From a checkpoint of a small transformer trained on Wikipedia.
Training: a variant of Muon for these matrices, 809M tokens, 6173 steps.
Each number is 128 + 32 x the weight over its row's rms, rounded and kept within 0 to 255. Layers, rows and columns count from 0. Numbers have three digits each. The size before them is the row's rms in percent of the matrix's.

# down: layer 11 MLP down (transposed), 1024x256, rms 0.136, rows 362-381, columns 64-127
# up: layer 11 MLP up, 1024x256, rms 0.141, rows 363-382, columns 64-127
down362 095:073188039124151063063118120095155109147119161122145070128161116137168056166121176071150148124159106130137143067103175108090136169104121140115160096157096145069147127124197115122126156142138096
up363 098:126122203200100172161120128140130129134154097157136133103147082134169115059164124132139133124115108105126094162134168133151133105225118184146225093138146068165152120131079128157111136104154078
down363 096:167170101123141166086141145100113118193173157089109111145114141068131132120148155109110132146116171156099094158174102056126129105116175172105169124135236129191129115152205127108135102169132098
up364 100:138182124099175121116152101153139095132125139104091114141071092123108185159065129110181142163096120155093113123117160174056105121149111217145121063209088131125200174196123187111173127117135147
down364 096:098161190160154139121113076117142145182109137107091070125093190082148103144132151131153128141076139116126149179151118153081117151090151192090124152126134128080231189126109092160128131104077081
up365 106:103121171164154110214122120164145097165108143137126070152134116169092110128140146150106073145104164122112102152103098066156090156151198127100067125155188066139094114097089102143145195142153167
down365 103:155108158163105106204122121141204105149152180158099127112101123142153078129179136158112137120163122141108119120149072076138110072154160150128128090160155131205082228109127078124190150189134132
up366 097:131136095101114118197127098117060103110094164120176097120185098097134148069136137135112153114104189129152130143131123105094116147140141158136158117137155109124114186153087131153133160130132119
down366 095:110084118155154082134123160133077085141170115114142154169133177119087178150216082095165161155131090164162083118157098141139133137111056147149102135164148120139172125155117107162167154157091107
up367 106:147077135094158151175141178106054186104165110092139144111033131113090157057089189159146144145138156086143139124099061114079130102125043093145130165076085139120139140074117154185147105171189148
down367 110:132109126183127133121112133136067143100089115135132122141156087087056147142081114121131087102167111080138132124151094077144165135113168088077100203029118107180112104067139120149086133148123125
up368 101:146184063116111107180116182129155109141078099157138070090116183089083065183140151132164114161161191157162104118109133217162107098125124113118131140100122199176131106061088130131117066170129137
down368 098:121132109116155111116088129124143149141146069146078076082174129081096143142155116124140129145164123123121106151116116158155174130045089149134123120158127165119172046097117086112115111166083160
up369 095:154160135137171099206088171102128109160147139180120125148159103158055127102113073114124111086098172170130129150140090159165151135107098110164106121143143137155149116119148141098148092166119105
down369 094:125124108152144176151129125156127127183116118099149149056129121169156108127156078106101114159090109128095123074150102101191145132116113064180094059114139162104155108098138090107068129109159070
up370 102:107118072141146078191124119071097151114142146110117118160161140155100100078144102120141137128094155155096152148136136111099130108116104028088111135165144111041119198172133141143165101141146116
down370 102:088095125132061111138147135128134192143136112140045160110156158184138109093165123113190127093121141108100094183105143113157164125101133118146127061102099107126032193119116138130167101111130083
up371 104:149129073118136143083124135119184124171117103119065109166095083109121158069185163088181205096131102142097104139150152106128191161109096111126097122153174167114117111057111116156082078116134107
down371 096:105160137153114146112106151181114166154109146165140098180152098126164089157159143118119128100162126114085159146139146149170112123030076172124109246109150130103149170129134142066241127143128105
up372 098:135186118121134118149177113101090136135177114145114139197172098129131118160086136133147081116101121123135153146116113187117067077061141104145069127129155078136100121074070161127109123139128141
down372 108:170138106147130161091133138163156124097082057130109168168093163133094193157069170180099158144111146162190146086151129132133135142092107123137132130126153099134077132107070158159086108144125127
up373 096:173112185161148129127122057184153127120069081100162150101110128099124111156129098167150094135161092111123155142132101145153076096095104105115138128072088100187131159143169115069097153098120079
down373 098:142120142103175146083142102175137134176058117088104129116138136160104131160109064142101154169189113149136147162134120126146142171134138153158132159118120115133163125159192113182106142138059154
up374 104:085135147142167076141128109171083147093064154121087173098183087122116140126126073148177135162154141166128142084084128111115116154155161133145127168167149188101142124150164113164197196166106104
down374 099:166126144099157091118113116148102166085115184115122174061163109181153133129162171105166114101063189180133093169087100152059127062108149160105137128096147085145153123102174165105178170132164140
up375 094:106143143140121126132145111087127124077140105119143120113090126156152118147107130195121113159139101157166135222158184143166086159169092141122082132093128133102139122126165078128089117123162126
down375 093:086115107174131133104122106129120176101157130100120154188160100128139155154104074063097134172150095112163195128153122141121151104142102107140088143118105177128118139103101096166150113108062150
up376 095:114125084151110149107133110164133147149122119164189141100089139061145109085118102160100135199102125079103076118092126153148095125119112122103156145096124144077093108098150168161127134128127195
down376 100:105137143135072051132170136155095084109141142128121148125070131119107113141106079115123127143155033179131150107171185124108124155115133086081117079133149179096152094139134107120116130140160138
up377 093:141163120157163187123179174106127109109117131072109110165146099165160142062104127052183139113138103115129123176135185125177154096134151134134097138150134039088151148102161130196166044132167168
down377 088:148106130125169120115075130055170127088114106158201187136121138120136076174190110145115103093112150084112181170102121155139111137140135130116094130124050151165121142106121071144135146107131076
up378 095:059164153216133112178066129115118123139146130148166116173106132129138116137178116102156153121069093203158124125097089102114117168085152141161071088119108132097088147128168119127125144161115103
down378 099:111152110102128089121167123146133091096101125127170177168143122077145157104124194159149124104122151118071120087143120155093135074162127155146125199144124117085142177111113102152107090131159076
up379 098:121095100125134112040122117134156117168145162135121159075189179154152142089187111114085096136121168077105051138125143093120122113139177125169111089170162099158153104119095116097162089113087090
down379 093:146090168121174135057113136110108117150137138104104083128178135142121159174143162132144128111088145090075124112101211108130144175121165134144142144179210171138133178129153105096146093083139089
up380 101:114135142099135125118215086098176176114129166135112118101090153152112128123080138163130104136080172090083139077104135091113089077124163162136094161162119149146143114122151140102108114155148165
down380 098:106142118037119151163166083140123153069178100064115138154144133083103077102132090173175132206106178076117115130134087130106103164118054156143113163141148081123169153098156156131070100107095087
up381 101:106110149135142107138102135099087102216114127050146122185053101153106115121180147158125127132143125120153137138134143062115164139157140114145126111131063157116137130132141212101153150164150181
down381 100:133129166144134074128119111142121115155113096123113128061100153113173170077152102112085097108118116068136107102117100068101178086154108128088095149118145082101136158135127128106131159086124104
up382 099:159116122121138156131124078166156134102183115132074149158124129135100135091061126113153106176152104085126166148125132102124164111138113132052207100176166122096131135152111131104071078094146098